python train.py --n_kv_head=1 --norm="rmsnorm" --norm_eps=1e-06 --rope_fraction=1.0 --attn_scale=0.125 --init="orth" --init_std_o=0.0 --init_std_down=0.0 --optimizer="muon_variant" --grad_clip=1.0 --warmup_steps=200 --decay_fraction=0.783 --decay_shape="linear" --doc_mask=false --steps=4052
Each number is 200 + 30 x the weight over its row's rms, rounded and kept within 0 to 999. Layers, rows and columns count from 0. The size before them is the row's rms in percent of the matrix's.

# layer 9 MLP down (transposed), 448x192, rms 0.192, rows 259-295, columns 128-191
112,212,228,192,206,210,191,177,164,236,218,243,206,210,186,255,175,221,253,179,232,123,207,220,159,212,211,214,191,178,260,191,234,176,225,296,230,175,200,149,169,190,154,194,168,173,205,164,224,237,181,212,216,203,167,236,212,209,192,258,187,200,189,173,152
106,242,169,155,213,164,221,218,200,196,201,175,163,173,211,266,200,205,214,216,244,142,218,204,210,186,166,213,208,147,245,138,193,227,257,133,226,223,244,222,207,198,149,203,236,220,234,240,192,173,225,210,210,182,194,211,201,190,166,143,220,188,183,225,207
103,177,178,198,271,196,226,144,205,214,210,189,223,200,169,218,210,223,207,222,187,164,211,143,156,212,191,217,138,176,143,203,222,214,233,171,167,156,202,221,214,178,209,180,208,264,216,185,190,181,187,180,180,200,217,183,172,198,217,221,131,216,186,178,166
101,168,242,177,188,198,134,221,168,201,200,181,143,211,126,160,172,236,243,198,261,200,232,236,194,194,187,189,197,223,186,145,216,213,240,202,177,170,226,206,193,160,199,218,177,192,196,217,222,198,193,188,165,163,210,198,153,186,200,209,155,237,198,273,210
094,161,213,253,219,244,188,203,189,202,249,200,160,210,192,204,224,212,187,189,246,117,230,227,244,187,236,234,186,169,200,241,233,169,126,229,203,179,209,215,202,153,255,228,182,177,155,179,115,209,216,172,187,198,195,220,212,180,188,229,188,191,188,208,192
106,233,216,195,216,254,237,214,229,198,177,200,186,199,203,90,208,206,159,239,216,306,233,250,141,192,184,225,215,226,243,217,184,218,235,177,203,188,204,207,241,240,209,207,233,173,186,226,215,198,185,212,209,198,212,145,195,207,161,218,245,191,227,210,213
107,242,178,223,177,170,220,197,232,244,202,180,243,167,196,130,227,169,172,241,193,173,175,211,157,170,245,216,213,245,235,230,227,212,231,205,181,225,212,238,245,221,156,188,164,238,194,225,161,213,214,197,175,229,221,189,188,251,186,215,166,174,203,220,184
103,236,171,259,193,158,190,193,188,193,216,235,199,209,143,214,194,209,185,216,202,242,269,219,183,177,172,245,197,184,222,219,270,274,176,175,209,248,170,175,208,152,236,182,165,167,199,198,180,186,212,141,172,194,182,200,196,184,272,157,203,227,201,218,196
097,217,180,227,192,177,211,197,188,158,207,164,116,186,219,203,169,194,192,228,184,264,188,241,210,201,217,174,150,142,173,262,237,197,210,179,190,152,200,238,235,207,232,192,244,187,147,220,169,196,213,224,163,196,186,183,213,180,224,190,221,247,189,223,196
106,224,178,187,240,179,208,204,267,198,245,251,216,179,197,195,184,226,171,186,201,190,176,225,163,260,222,209,229,236,221,222,250,219,270,176,156,178,212,225,167,251,219,166,201,157,190,208,202,159,173,218,189,191,190,207,201,191,221,145,185,198,280,164,192
115,205,176,235,217,173,245,225,191,231,216,217,214,210,170,143,201,233,246,212,219,153,212,230,205,194,237,248,238,179,223,117,196,190,210,213,174,155,219,181,225,136,210,220,223,188,189,230,206,189,186,177,223,183,214,219,225,143,219,241,187,210,182,229,182
106,200,128,218,194,211,201,223,217,215,205,208,158,179,148,125,193,215,178,208,215,293,196,210,251,211,162,270,202,269,273,195,131,197,222,192,185,228,231,179,195,167,203,151,204,197,202,215,218,162,184,195,198,200,237,221,217,146,189,208,245,162,200,205,149
109,156,214,197,201,184,185,220,211,200,233,188,211,220,137,212,212,178,181,230,202,199,196,194,154,163,177,219,228,216,171,218,191,264,218,167,196,169,184,235,226,168,253,195,220,199,208,169,211,219,247,186,176,218,204,214,246,193,241,185,250,212,165,179,170
104,203,281,158,248,233,147,207,234,232,201,176,178,180,248,190,161,206,176,170,191,244,171,207,162,213,183,228,211,205,187,207,175,217,208,195,248,207,258,176,194,220,165,260,211,211,188,240,232,206,238,176,205,220,209,187,146,237,208,246,208,227,199,222,189
100,209,219,209,201,194,174,192,219,235,188,202,176,160,214,85,180,191,198,173,224,273,245,206,206,189,219,203,237,191,201,221,202,203,230,176,237,246,232,187,218,130,208,206,197,250,213,234,226,232,215,248,193,217,201,180,152,202,206,202,195,176,206,150,162
093,196,165,172,205,214,211,239,151,204,225,171,229,193,177,317,186,240,165,175,162,211,184,205,192,210,214,196,258,178,181,185,210,203,180,168,198,205,243,227,259,185,165,225,160,189,238,169,259,200,225,251,167,221,158,176,232,215,222,205,194,208,166,193,192
104,145,209,165,207,239,186,194,209,209,205,180,175,227,194,130,191,171,192,216,204,112,193,195,226,181,172,178,197,149,237,206,227,201,209,132,195,173,184,254,233,201,209,215,225,232,210,176,215,254,215,206,258,199,179,192,168,177,174,200,252,188,227,141,189
091,164,195,195,179,188,181,257,183,246,181,182,189,191,208,194,235,200,189,188,248,179,231,127,164,178,188,209,192,220,216,201,182,189,240,179,224,227,140,208,177,146,189,246,129,220,171,258,203,210,234,230,243,208,160,197,185,202,213,224,215,195,212,216,141
095,184,183,244,190,254,197,192,187,205,221,201,143,216,194,195,231,213,167,207,256,134,214,200,225,197,197,209,146,146,172,213,188,221,163,129,181,233,200,248,256,217,154,174,183,223,222,208,164,215,214,179,176,228,212,200,178,189,167,187,204,137,241,190,182
109,210,208,205,191,203,225,225,213,231,236,215,207,194,248,189,186,182,181,153,280,265,195,180,187,234,190,155,244,193,236,198,160,223,192,201,264,186,203,176,184,203,246,186,127,210,170,186,210,229,256,226,219,225,222,198,193,217,213,196,159,213,231,168,197
099,183,213,247,221,185,195,172,226,183,220,181,182,206,172,206,247,209,183,186,197,166,192,185,240,224,171,194,156,150,239,252,197,230,213,131,191,280,197,201,171,162,237,193,162,214,170,183,218,192,171,178,179,193,200,159,185,178,219,229,201,160,259,177,139
101,171,204,184,230,250,177,191,233,129,207,221,218,150,232,178,212,247,193,216,198,256,160,129,190,229,229,174,199,244,210,173,192,175,172,187,208,224,167,169,201,206,185,228,198,187,216,200,243,212,206,297,193,202,193,187,202,196,210,230,202,199,190,207,215
098,233,219,221,196,247,227,181,218,180,183,276,168,143,201,188,194,198,200,183,225,246,238,182,195,224,229,231,251,162,211,193,181,225,144,166,158,191,243,186,183,219,200,202,210,197,197,166,192,181,209,184,216,190,79,212,181,162,200,175,195,126,225,197,241
102,192,188,194,148,226,238,214,201,146,214,232,114,166,171,265,185,177,198,158,185,243,191,178,194,217,209,188,229,194,223,252,199,256,137,165,185,129,147,178,206,235,242,228,175,203,172,173,285,185,188,184,203,201,207,193,165,161,205,196,189,249,171,192,189
098,199,198,164,237,212,251,173,182,145,253,228,189,164,167,255,134,177,220,236,214,156,163,161,160,231,154,195,246,160,165,238,167,191,174,253,232,206,258,199,215,205,175,245,211,174,182,287,251,191,181,231,221,169,211,184,209,195,229,236,170,146,229,164,228
101,160,171,234,218,219,243,232,221,249,180,186,181,150,224,206,184,252,201,228,179,247,214,150,191,217,184,186,218,179,167,209,187,186,228,179,249,197,223,165,188,165,172,219,200,177,213,207,218,257,224,242,157,168,186,188,171,201,176,207,155,193,230,153,177
095,238,187,190,175,208,199,236,225,184,185,191,248,233,267,97,221,165,200,188,216,169,176,176,191,206,226,220,189,234,221,206,243,150,160,214,195,187,169,237,227,244,205,229,174,164,229,219,222,157,201,198,157,287,214,186,207,240,187,158,186,193,204,174,239
097,193,223,209,178,230,197,200,142,246,208,200,233,230,178,262,231,213,195,234,201,159,212,214,214,217,201,210,246,191,171,236,246,212,220,175,191,163,183,219,184,245,164,265,264,207,185,179,194,176,163,185,211,208,228,211,203,206,232,215,231,191,214,251,146
099,163,172,195,237,183,165,160,235,235,148,213,181,216,200,203,169,153,170,236,208,274,226,276,223,221,186,177,179,216,173,189,176,213,212,178,231,196,157,168,229,185,162,203,208,233,159,200,226,187,210,244,157,201,196,249,211,185,266,206,203,216,198,185,183
101,219,164,217,200,171,223,186,168,182,212,226,222,230,232,212,198,172,210,141,194,224,204,207,226,196,237,176,137,186,217,218,210,197,165,233,174,164,214,215,168,255,180,185,211,240,197,221,199,192,188,172,142,168,225,155,135,187,136,205,204,131,180,225,189
104,217,189,229,129,191,232,166,131,167,233,188,189,218,207,155,160,228,204,229,200,212,226,164,148,212,242,167,231,195,177,189,187,252,241,227,193,221,156,146,192,209,178,140,210,197,245,227,221,243,195,223,236,234,207,159,167,196,193,129,193,171,180,183,196
090,207,224,136,221,134,282,214,169,230,189,204,242,177,180,199,225,239,209,196,191,209,208,226,202,206,251,187,181,193,187,234,222,184,174,209,154,211,196,185,187,99,230,200,223,234,197,183,173,170,192,201,204,158,224,158,231,213,266,208,218,204,211,216,237
097,238,181,201,265,145,169,204,150,182,204,207,188,199,249,203,144,149,225,243,229,199,204,221,194,221,183,185,171,184,195,190,177,174,175,257,185,151,175,194,223,210,182,193,210,210,227,204,117,170,208,265,165,213,185,238,203,235,204,225,228,217,182,169,195
093,192,245,159,171,179,208,216,182,177,177,138,194,182,186,116,138,150,211,212,214,228,251,213,194,124,196,166,156,218,233,213,215,228,169,196,193,187,155,168,218,232,225,246,174,194,214,212,267,177,245,186,183,200,186,238,194,193,199,156,181,186,151,213,197
090,211,201,207,213,210,179,249,164,188,170,157,210,235,217,179,215,198,158,203,212,238,199,244,189,260,197,213,229,190,200,239,167,233,172,223,194,182,157,252,184,249,172,171,227,179,250,211,235,248,184,151,149,173,156,200,203,167,201,222,193,207,152,206,199
103,187,231,259,180,213,196,191,180,216,130,191,174,188,162,300,237,191,168,224,180,211,190,155,212,231,242,226,211,195,202,223,217,239,191,222,251,218,236,182,206,186,226,210,192,239,220,212,209,209,173,202,185,131,162,184,223,203,214,208,214,191,231,191,196
106,238,259,161,201,145,150,258,194,202,180,226,139,238,230,206,176,191,263,193,208,271,228,250,217,210,197,185,191,208,231,212,199,205,197,196,207,207,144,160,170,259,142,195,165,240,184,220,163,213,179,203,237,185,207,178,157,219,166,178,190,208,195,221,157
# layer 9 MLP gate, 448x192, rms 0.13, rows 260-295, columns 128-191
095,205,198,230,161,162,229,220,187,268,198,154,250,292,241,212,214,189,235,183,147,165,236,193,222,163,161,174,194,208,182,204,222,264,137,191,241,229,196,182,221,199,215,179,186,152,183,193,224,199,174,241,207,210,186,213,224,224,209,148,208,230,244,169,211
096,211,258,216,185,227,205,221,189,166,262,201,199,229,217,204,187,165,161,138,159,235,177,147,248,152,245,217,151,222,202,197,239,199,190,199,246,215,157,190,235,164,187,209,252,177,224,163,195,216,208,154,190,258,174,179,152,212,182,212,223,195,206,170,203
101,206,165,243,218,166,182,190,217,183,204,212,255,200,234,181,187,192,208,178,214,222,185,187,184,216,217,179,211,210,275,230,248,222,172,196,212,204,172,224,206,201,178,255,205,220,177,177,180,174,170,180,230,234,199,212,230,231,190,185,215,238,206,172,140
110,192,188,207,214,175,192,200,185,208,154,205,200,200,202,199,275,188,193,162,184,247,195,205,223,195,197,266,185,166,186,188,147,220,114,303,167,149,169,218,231,198,229,207,167,238,185,195,199,175,183,187,197,252,211,157,202,191,129,213,217,177,238,220,156
090,202,178,244,234,267,181,155,207,237,173,156,210,201,173,254,166,225,243,191,179,193,139,163,131,168,227,166,182,187,191,137,220,232,192,231,189,237,178,188,211,244,232,217,173,165,190,207,213,210,210,185,257,168,171,179,177,138,165,199,204,219,199,226,249
095,197,160,247,209,186,201,134,187,197,136,223,174,205,231,221,188,188,179,167,169,228,199,179,221,238,204,209,187,139,238,167,221,182,162,213,215,237,213,163,188,201,203,182,195,234,177,236,205,251,168,187,179,212,205,183,195,182,216,264,210,271,181,181,227
095,219,216,209,169,203,214,255,215,184,233,247,215,224,165,180,224,230,223,193,208,227,245,183,219,191,222,212,204,186,213,191,243,254,184,136,228,185,186,179,218,156,190,202,179,183,209,200,198,183,217,126,213,156,160,211,220,179,231,152,247,250,183,167,192
098,234,234,243,220,200,236,218,238,209,153,243,181,195,215,213,222,169,215,190,213,247,221,206,166,216,251,188,225,207,178,193,248,189,224,190,142,223,175,205,171,238,177,193,200,191,210,195,192,202,250,211,246,168,207,191,201,196,234,254,167,205,230,196,200
088,200,263,228,189,192,233,183,151,195,214,189,180,255,163,195,219,180,158,139,127,187,193,234,219,157,250,181,209,167,186,169,119,171,197,219,249,189,218,219,232,198,198,270,268,185,217,190,204,157,229,159,223,154,209,194,219,199,130,203,201,202,179,180,202
122,270,242,203,171,211,214,221,240,193,186,214,218,217,261,209,240,177,207,162,204,175,200,192,205,247,228,230,163,218,227,226,210,200,226,279,199,226,223,165,190,236,192,207,156,205,182,205,197,225,178,169,181,194,194,180,206,253,193,161,237,218,179,194,230
098,205,188,227,178,177,240,203,230,265,175,207,194,189,236,154,204,222,209,184,201,137,186,221,229,145,178,189,206,217,187,194,165,226,142,199,183,183,195,211,198,251,199,159,228,259,209,204,197,182,176,201,211,176,197,191,175,211,193,213,177,250,238,139,185
084,194,234,180,137,166,232,178,192,238,197,170,241,211,201,232,185,180,159,210,208,177,195,209,126,165,185,230,182,155,239,246,212,243,172,222,200,207,210,234,174,184,211,161,115,188,196,155,179,215,249,202,174,270,206,271,165,171,242,160,211,171,248,171,171
099,207,199,182,210,159,228,269,216,185,229,180,169,212,246,171,171,205,133,196,184,169,187,169,197,195,196,178,240,209,209,147,205,203,207,221,217,206,267,203,242,245,190,214,238,187,199,240,190,214,201,196,112,147,187,213,212,216,218,227,219,221,216,221,156
104,234,153,206,157,206,189,188,216,145,159,230,186,195,197,214,142,198,184,132,207,174,259,186,162,225,201,219,174,176,214,223,189,213,199,194,258,165,215,233,182,173,234,225,180,172,230,273,185,194,208,223,190,216,216,210,144,143,193,245,158,178,202,195,157
097,208,178,158,205,242,203,157,216,234,209,201,229,231,234,153,189,215,208,229,215,217,206,213,186,222,147,216,223,240,234,159,211,177,179,206,177,201,255,194,242,201,202,179,216,187,196,236,163,179,240,177,202,202,171,206,179,169,150,192,277,283,166,212,210
096,194,151,230,224,280,219,241,243,236,190,226,147,264,227,192,207,233,201,170,238,232,200,208,216,244,210,214,200,184,214,182,197,249,178,185,200,215,178,196,174,196,206,210,250,223,192,242,167,183,149,187,215,191,194,200,112,182,239,235,272,204,190,214,186
096,192,168,178,209,204,204,149,255,203,195,158,217,190,205,219,189,217,167,139,200,228,181,209,185,154,205,192,189,163,201,121,242,171,193,180,217,192,180,205,210,226,215,247,164,170,190,188,185,145,184,198,195,192,144,230,210,167,195,236,182,221,224,198,210
095,173,164,129,186,263,216,204,204,198,177,220,230,251,234,218,195,172,189,164,245,190,182,109,212,220,212,224,169,204,201,226,192,151,171,171,252,219,236,195,156,194,224,213,209,208,171,207,145,136,244,207,166,231,185,213,184,206,218,218,216,213,163,179,201
094,171,232,224,205,221,223,211,191,231,253,239,201,220,253,210,182,162,189,140,231,214,240,172,195,199,175,226,259,170,270,196,228,212,255,127,236,194,179,219,244,261,204,175,189,151,190,202,214,237,205,191,177,188,228,172,183,217,173,201,173,201,167,260,207
092,167,183,219,152,174,187,130,198,188,212,203,178,237,192,191,218,167,228,226,190,237,160,136,158,200,210,208,202,202,201,231,214,176,219,214,193,233,238,220,202,240,213,239,199,203,162,175,169,138,165,192,159,193,228,169,180,202,157,216,175,164,210,201,225
089,232,201,178,196,221,238,192,166,185,150,224,193,189,232,116,231,177,210,213,188,208,218,227,176,240,173,192,118,200,183,131,199,187,173,166,167,229,206,188,143,248,188,210,229,219,174,195,199,228,191,239,222,211,191,162,220,204,247,216,232,240,189,173,222
108,149,200,200,227,193,230,190,266,202,200,191,211,179,225,149,217,177,186,204,216,142,199,186,155,117,199,219,225,242,216,201,250,184,198,187,214,190,218,204,192,249,198,222,220,197,220,249,223,267,206,156,218,207,181,224,271,221,188,252,166,219,240,213,151
100,192,180,139,226,213,174,172,242,204,191,211,202,203,203,232,172,197,239,254,216,191,174,187,186,185,211,308,194,284,201,174,178,207,197,216,200,164,123,191,188,188,181,172,181,247,199,242,171,215,149,179,227,196,220,217,160,225,243,241,157,258,191,188,247
097,217,129,140,191,175,158,170,188,152,221,247,213,190,203,264,190,229,190,241,215,205,150,219,172,190,211,189,286,206,170,162,189,172,152,192,199,207,258,203,223,228,148,249,258,204,189,253,175,217,197,216,190,202,193,154,198,196,204,196,186,251,151,165,172
109,179,203,173,221,229,207,150,226,187,162,224,168,196,212,206,172,179,186,203,218,199,223,193,219,203,224,224,165,243,209,196,215,228,173,231,217,198,240,190,221,204,235,212,216,232,211,233,221,208,234,208,158,158,182,176,149,206,192,188,214,242,210,161,180
096,223,185,175,213,227,215,215,211,216,179,203,252,134,230,252,207,220,197,226,191,129,191,181,211,257,241,223,199,206,212,231,256,152,196,142,192,164,218,226,182,196,210,166,143,169,181,223,172,222,215,209,181,245,237,224,129,232,229,175,232,222,250,223,135
098,241,175,156,207,200,220,192,177,185,218,200,190,206,205,222,234,188,259,213,165,233,223,243,148,217,219,198,209,168,180,238,198,212,193,259,202,269,191,134,224,204,163,183,224,205,129,229,199,179,164,206,187,202,197,188,170,226,174,193,173,193,189,165,208
106,253,228,242,175,173,294,207,196,221,188,196,223,217,210,186,141,200,186,192,209,254,207,234,174,220,204,171,165,203,260,196,175,230,162,258,201,162,226,231,159,222,234,162,161,198,232,201,208,164,132,235,246,152,161,172,195,241,223,236,182,201,205,254,208
099,191,208,247,212,157,173,168,214,199,179,160,194,252,199,221,196,157,248,205,108,177,220,220,199,210,213,230,253,151,155,158,209,204,198,189,227,226,219,201,239,244,235,161,171,246,214,232,238,246,226,216,226,224,195,201,219,204,207,208,180,206,165,201,166
110,223,217,185,160,199,228,217,185,263,201,267,198,210,185,247,201,189,165,152,204,184,143,198,232,242,215,167,166,178,199,190,173,161,230,148,171,136,206,188,225,235,246,263,225,184,150,237,227,156,195,214,134,167,198,183,156,226,190,170,209,224,180,210,200
108,147,169,220,143,210,180,224,213,171,229,231,151,240,204,154,213,161,210,249,148,151,235,177,167,175,162,273,217,191,222,147,212,194,181,208,163,174,185,229,217,259,175,224,162,188,194,192,171,220,204,234,225,247,190,245,187,219,174,197,157,203,163,200,145
103,200,217,184,140,233,213,249,217,249,176,206,214,228,216,215,284,168,243,224,208,176,216,202,236,200,191,183,149,231,144,189,154,232,150,197,221,201,217,181,181,201,199,139,173,220,233,216,233,199,190,164,223,272,154,192,239,228,105,208,234,156,195,143,181
101,170,180,138,135,196,209,201,234,159,180,200,197,186,187,236,220,140,154,215,182,243,231,174,220,143,227,213,191,181,237,211,201,182,223,231,183,155,160,172,196,244,207,170,212,207,200,238,217,242,212,201,215,164,219,193,176,180,162,190,240,152,222,140,223
097,219,198,171,210,191,191,198,204,147,183,203,250,168,215,269,152,153,209,236,248,186,225,197,125,173,225,183,190,235,198,150,232,191,197,218,172,254,168,192,181,187,176,302,193,230,214,218,232,180,200,180,214,195,232,176,223,176,178,126,164,211,158,200,187
106,206,190,222,203,183,236,193,219,219,191,135,200,205,186,185,199,194,218,208,195,191,188,229,198,187,188,255,185,203,204,192,181,182,201,191,207,226,207,209,190,244,250,197,201,145,165,177,168,141,247,173,187,188,161,202,210,219,221,197,200,194,168,157,201
096,213,154,236,168,192,249,181,147,211,242,200,168,275,253,224,204,187,236,138,188,224,242,190,185,237,185,218,187,198,209,199,200,157,146,219,243,144,197,209,236,247,181,227,226,195,207,228,208,215,187,241,176,190,149,240,174,207,222,228,163,220,254,211,206
# layer 9 MLP up, 448x192, rms 0.138, rows 260-295, columns 128-191
099,138,214,207,228,203,170,199,173,190,244,197,160,179,198,225,179,195,179,201,165,218,195,192,252,169,237,209,202,228,172,164,148,184,199,152,154,138,189,208,167,192,194,219,209,238,206,216,261,164,213,216,210,225,194,211,204,163,224,215,224,181,183,221,229
096,211,219,163,224,199,193,206,203,157,199,204,207,174,164,274,243,239,177,145,236,194,198,201,204,196,193,203,213,181,178,193,191,175,203,205,209,238,202,210,181,234,223,240,233,192,189,162,232,149,214,228,185,197,179,193,193,153,185,233,225,212,211,245,219
095,253,180,229,212,138,240,177,244,198,224,242,233,196,219,181,230,202,210,199,152,213,187,218,195,185,229,158,200,191,193,256,169,213,160,172,228,219,169,158,208,184,213,190,205,265,217,203,265,206,176,201,163,222,209,209,232,216,180,238,204,185,174,176,266
108,198,194,194,173,160,152,164,244,178,202,153,201,265,183,220,211,210,164,212,203,218,217,167,197,256,157,195,144,205,223,188,265,222,176,239,184,196,174,226,188,182,188,150,149,199,145,163,207,198,243,213,222,202,207,186,205,208,179,209,210,170,238,154,197
079,202,196,208,159,249,194,129,165,207,214,201,182,182,144,215,207,214,224,213,206,172,184,185,164,190,200,186,234,154,222,217,209,189,176,195,143,226,256,230,214,246,194,183,208,218,203,192,177,247,216,186,223,202,268,210,175,175,217,218,185,222,221,216,253
095,200,195,225,187,213,199,171,285,224,211,193,221,152,156,147,275,158,163,180,223,175,202,214,195,234,167,209,161,170,193,234,222,185,207,184,258,187,222,201,242,169,204,237,173,262,217,157,232,200,200,252,204,216,184,197,153,170,219,200,176,224,214,176,192
093,219,192,246,226,160,165,223,201,178,214,202,220,196,164,241,221,245,192,181,212,132,229,193,199,134,180,252,137,204,187,210,149,218,211,192,230,192,225,136,219,197,229,159,217,180,139,204,199,189,180,205,184,176,220,219,186,187,226,228,204,195,155,176,218
098,172,258,223,216,191,173,199,205,203,154,225,193,145,182,209,169,239,160,215,238,137,265,177,256,245,191,211,246,240,150,201,168,189,206,205,212,173,257,195,210,176,136,165,174,183,215,220,207,182,184,187,242,229,203,203,222,188,195,177,166,216,230,181,202
120,162,244,190,182,218,213,140,170,223,179,122,178,186,152,262,182,249,162,169,161,179,209,247,236,181,203,152,192,224,233,197,111,195,165,179,170,198,232,213,231,224,222,224,204,205,161,175,165,217,231,197,208,196,196,186,238,164,224,200,150,194,219,213,191
118,233,180,153,242,224,188,221,151,152,203,230,170,225,219,190,162,202,181,220,161,224,225,145,216,213,181,194,163,195,146,201,191,203,146,225,173,203,207,223,226,189,255,173,181,161,176,181,252,148,159,206,216,184,244,209,207,223,145,238,155,226,222,206,199
095,215,195,192,233,207,195,235,182,181,171,194,236,243,247,180,227,166,234,121,219,223,177,161,253,207,215,202,185,205,183,260,250,229,214,159,189,204,161,221,197,109,227,215,226,176,228,199,231,182,198,140,197,223,213,171,181,210,230,256,187,223,215,173,173
081,163,218,181,172,200,182,183,249,165,243,174,167,220,167,284,197,234,177,245,152,191,228,279,218,195,201,222,207,210,144,182,195,176,156,200,198,218,198,171,207,182,187,177,189,199,191,170,204,158,229,227,105,137,209,216,224,238,190,198,244,217,214,156,151
115,199,208,199,210,201,183,203,224,200,190,194,171,233,214,202,198,175,211,186,150,286,144,184,184,186,166,233,199,224,238,151,166,152,192,209,287,175,249,151,179,130,203,253,213,179,222,170,202,223,224,221,164,153,214,201,179,211,208,156,175,241,216,178,173
110,243,250,198,178,179,238,169,158,202,168,167,221,197,205,175,202,188,184,210,227,269,238,219,170,207,211,189,202,227,223,212,194,204,179,219,241,228,146,195,177,200,223,198,147,195,216,210,157,227,227,225,190,248,240,198,137,175,232,175,214,216,133,191,187
092,212,212,204,208,210,152,212,220,187,235,216,175,218,184,159,183,171,181,218,204,159,235,246,163,149,124,145,222,242,268,184,189,184,171,124,248,225,221,229,232,177,186,259,187,186,193,151,158,220,209,202,216,202,189,175,238,178,151,179,216,189,199,206,213
091,221,208,209,240,168,228,174,138,255,233,188,186,239,213,198,275,204,213,235,181,196,188,166,101,169,213,198,192,219,196,186,168,169,240,169,248,203,239,231,199,197,137,231,203,237,173,214,228,213,247,166,253,208,204,209,187,187,156,165,175,151,203,173,248
088,183,235,203,179,178,243,239,222,170,215,269,199,237,206,206,202,146,231,187,176,213,158,241,249,191,184,208,232,198,180,217,199,239,203,210,259,224,231,135,186,214,194,235,170,249,166,158,142,189,241,188,190,239,147,184,215,169,190,246,206,199,219,196,176
092,183,209,221,202,218,201,269,197,187,226,177,153,183,186,180,176,213,169,209,229,160,186,218,255,226,221,150,184,212,217,174,228,191,208,213,180,217,218,199,207,182,170,195,188,162,237,159,242,242,168,189,196,208,194,188,127,163,222,184,247,172,165,187,210
092,215,192,199,147,123,153,184,212,227,215,233,162,196,231,208,185,159,177,190,213,263,177,187,188,228,187,170,271,199,227,220,192,209,214,155,207,219,242,270,160,262,189,173,210,179,202,153,226,259,231,146,191,207,227,186,228,191,226,230,170,233,158,193,205
086,212,158,193,218,245,246,199,226,245,185,170,175,162,183,187,244,172,172,176,250,145,223,198,186,174,141,192,220,230,250,173,207,156,234,167,205,209,192,187,205,188,208,182,257,221,181,245,208,178,235,236,207,197,204,145,165,220,187,204,170,223,202,192,137
089,236,150,219,175,169,207,159,168,232,162,230,202,197,237,210,199,241,194,247,174,178,203,229,175,215,166,217,165,175,150,218,228,192,175,220,194,193,222,175,222,209,166,205,211,279,198,194,193,211,181,189,217,165,197,219,192,228,215,194,194,282,199,216,179
103,179,205,186,200,227,189,192,262,208,217,226,184,157,187,139,149,230,221,237,207,197,240,215,190,206,254,202,156,205,203,259,229,242,177,209,167,236,193,215,172,267,219,194,187,201,199,211,192,238,177,194,213,182,208,188,156,151,186,207,215,159,197,213,201
118,213,138,194,197,192,158,219,228,238,222,235,256,204,195,187,194,144,173,214,174,156,206,199,200,146,172,162,208,181,234,199,189,198,211,213,167,190,195,248,237,175,239,193,202,238,180,176,233,188,152,184,201,214,225,154,222,254,233,132,237,191,220,201,134
091,232,215,237,215,190,194,190,154,258,174,193,184,203,165,205,196,199,222,192,274,246,251,211,186,174,162,132,210,188,189,222,193,231,278,200,200,202,221,225,227,207,202,189,203,180,194,187,211,194,209,176,228,182,230,260,154,205,204,237,222,202,235,186,216
109,233,192,238,264,193,147,140,174,207,148,203,183,184,164,195,216,194,185,210,192,178,221,190,247,200,200,205,212,180,193,217,141,185,206,220,230,210,169,178,194,238,188,263,252,200,190,183,229,231,222,176,132,209,180,196,230,247,185,208,230,203,232,187,197
098,244,235,226,193,224,215,190,236,290,172,211,218,203,151,211,219,183,214,189,178,286,183,203,190,195,154,175,221,225,198,260,230,199,195,224,243,165,238,204,148,222,159,191,186,183,202,206,203,241,189,255,211,228,227,193,152,181,196,156,184,186,260,152,163
100,167,206,219,158,195,174,247,184,196,166,190,226,181,211,208,186,209,215,213,137,118,282,208,187,208,161,198,159,230,196,195,192,249,196,245,194,199,227,198,257,222,164,161,190,236,186,172,161,213,206,180,208,207,205,230,214,220,247,226,218,196,197,200,245
103,189,204,179,222,223,206,200,244,169,245,219,220,190,189,207,256,243,146,218,157,179,250,188,231,155,175,216,204,254,120,167,191,148,176,141,192,172,206,153,170,222,203,171,185,229,172,217,218,195,215,203,276,172,208,233,229,215,176,217,195,220,195,261,225
094,210,199,210,224,223,150,202,214,177,197,200,216,172,209,220,218,253,124,228,213,152,203,202,191,204,216,216,118,185,172,270,226,202,195,233,197,174,196,164,124,202,261,192,202,173,180,176,123,160,164,203,239,186,199,165,210,170,223,171,210,173,178,213,209
107,213,238,183,247,240,257,257,160,194,192,163,262,185,220,170,251,162,203,183,202,165,253,219,186,226,190,214,191,205,216,192,198,222,176,160,254,205,184,222,215,219,188,185,196,167,190,179,192,218,206,231,239,240,207,233,217,183,182,216,236,222,173,206,243
101,166,211,244,219,199,149,267,175,225,156,212,204,221,222,205,214,207,172,185,200,186,204,187,161,233,268,186,165,169,144,216,173,197,218,177,185,186,172,203,203,243,237,207,155,259,223,181,246,223,200,214,221,189,240,251,166,165,213,198,195,161,186,212,224
098,166,258,170,189,260,185,167,172,242,175,231,191,237,147,197,203,243,206,215,242,219,229,223,184,189,224,201,228,177,188,197,234,188,210,182,172,196,172,145,165,247,194,168,217,196,260,223,161,194,140,232,258,167,213,247,110,259,224,215,173,159,222,161,159
101,183,189,171,159,192,206,193,208,198,163,189,249,235,192,232,215,177,250,267,243,228,221,169,192,232,218,142,210,261,223,198,206,207,197,214,167,184,161,197,187,208,208,211,189,154,200,195,182,179,201,190,185,185,252,255,173,232,194,194,204,200,205,210,174
098,176,219,178,164,198,222,236,185,208,135,164,231,188,175,202,215,192,193,212,153,227,181,275,157,222,231,187,193,189,222,171,154,169,183,206,206,181,212,197,194,281,257,209,158,197,223,158,214,184,226,196,199,215,235,250,153,189,210,159,161,211,181,200,190
099,216,194,179,238,177,186,228,229,193,228,213,222,175,187,253,203,209,222,188,250,233,196,221,199,222,190,167,276,190,220,190,194,134,203,201,212,190,171,198,216,197,198,222,227,258,203,205,229,183,167,211,152,132,225,221,214,178,231,174,167,257,188,184,131
109,254,176,235,173,221,192,187,195,181,186,179,200,130,200,173,195,288,236,197,160,195,196,216,222,199,134,206,199,196,221,176,187,188,246,230,235,259,188,150,161,213,212,159,199,215,173,181,218,217,244,140,204,146,174,212,198,207,225,212,200,191,206,160,190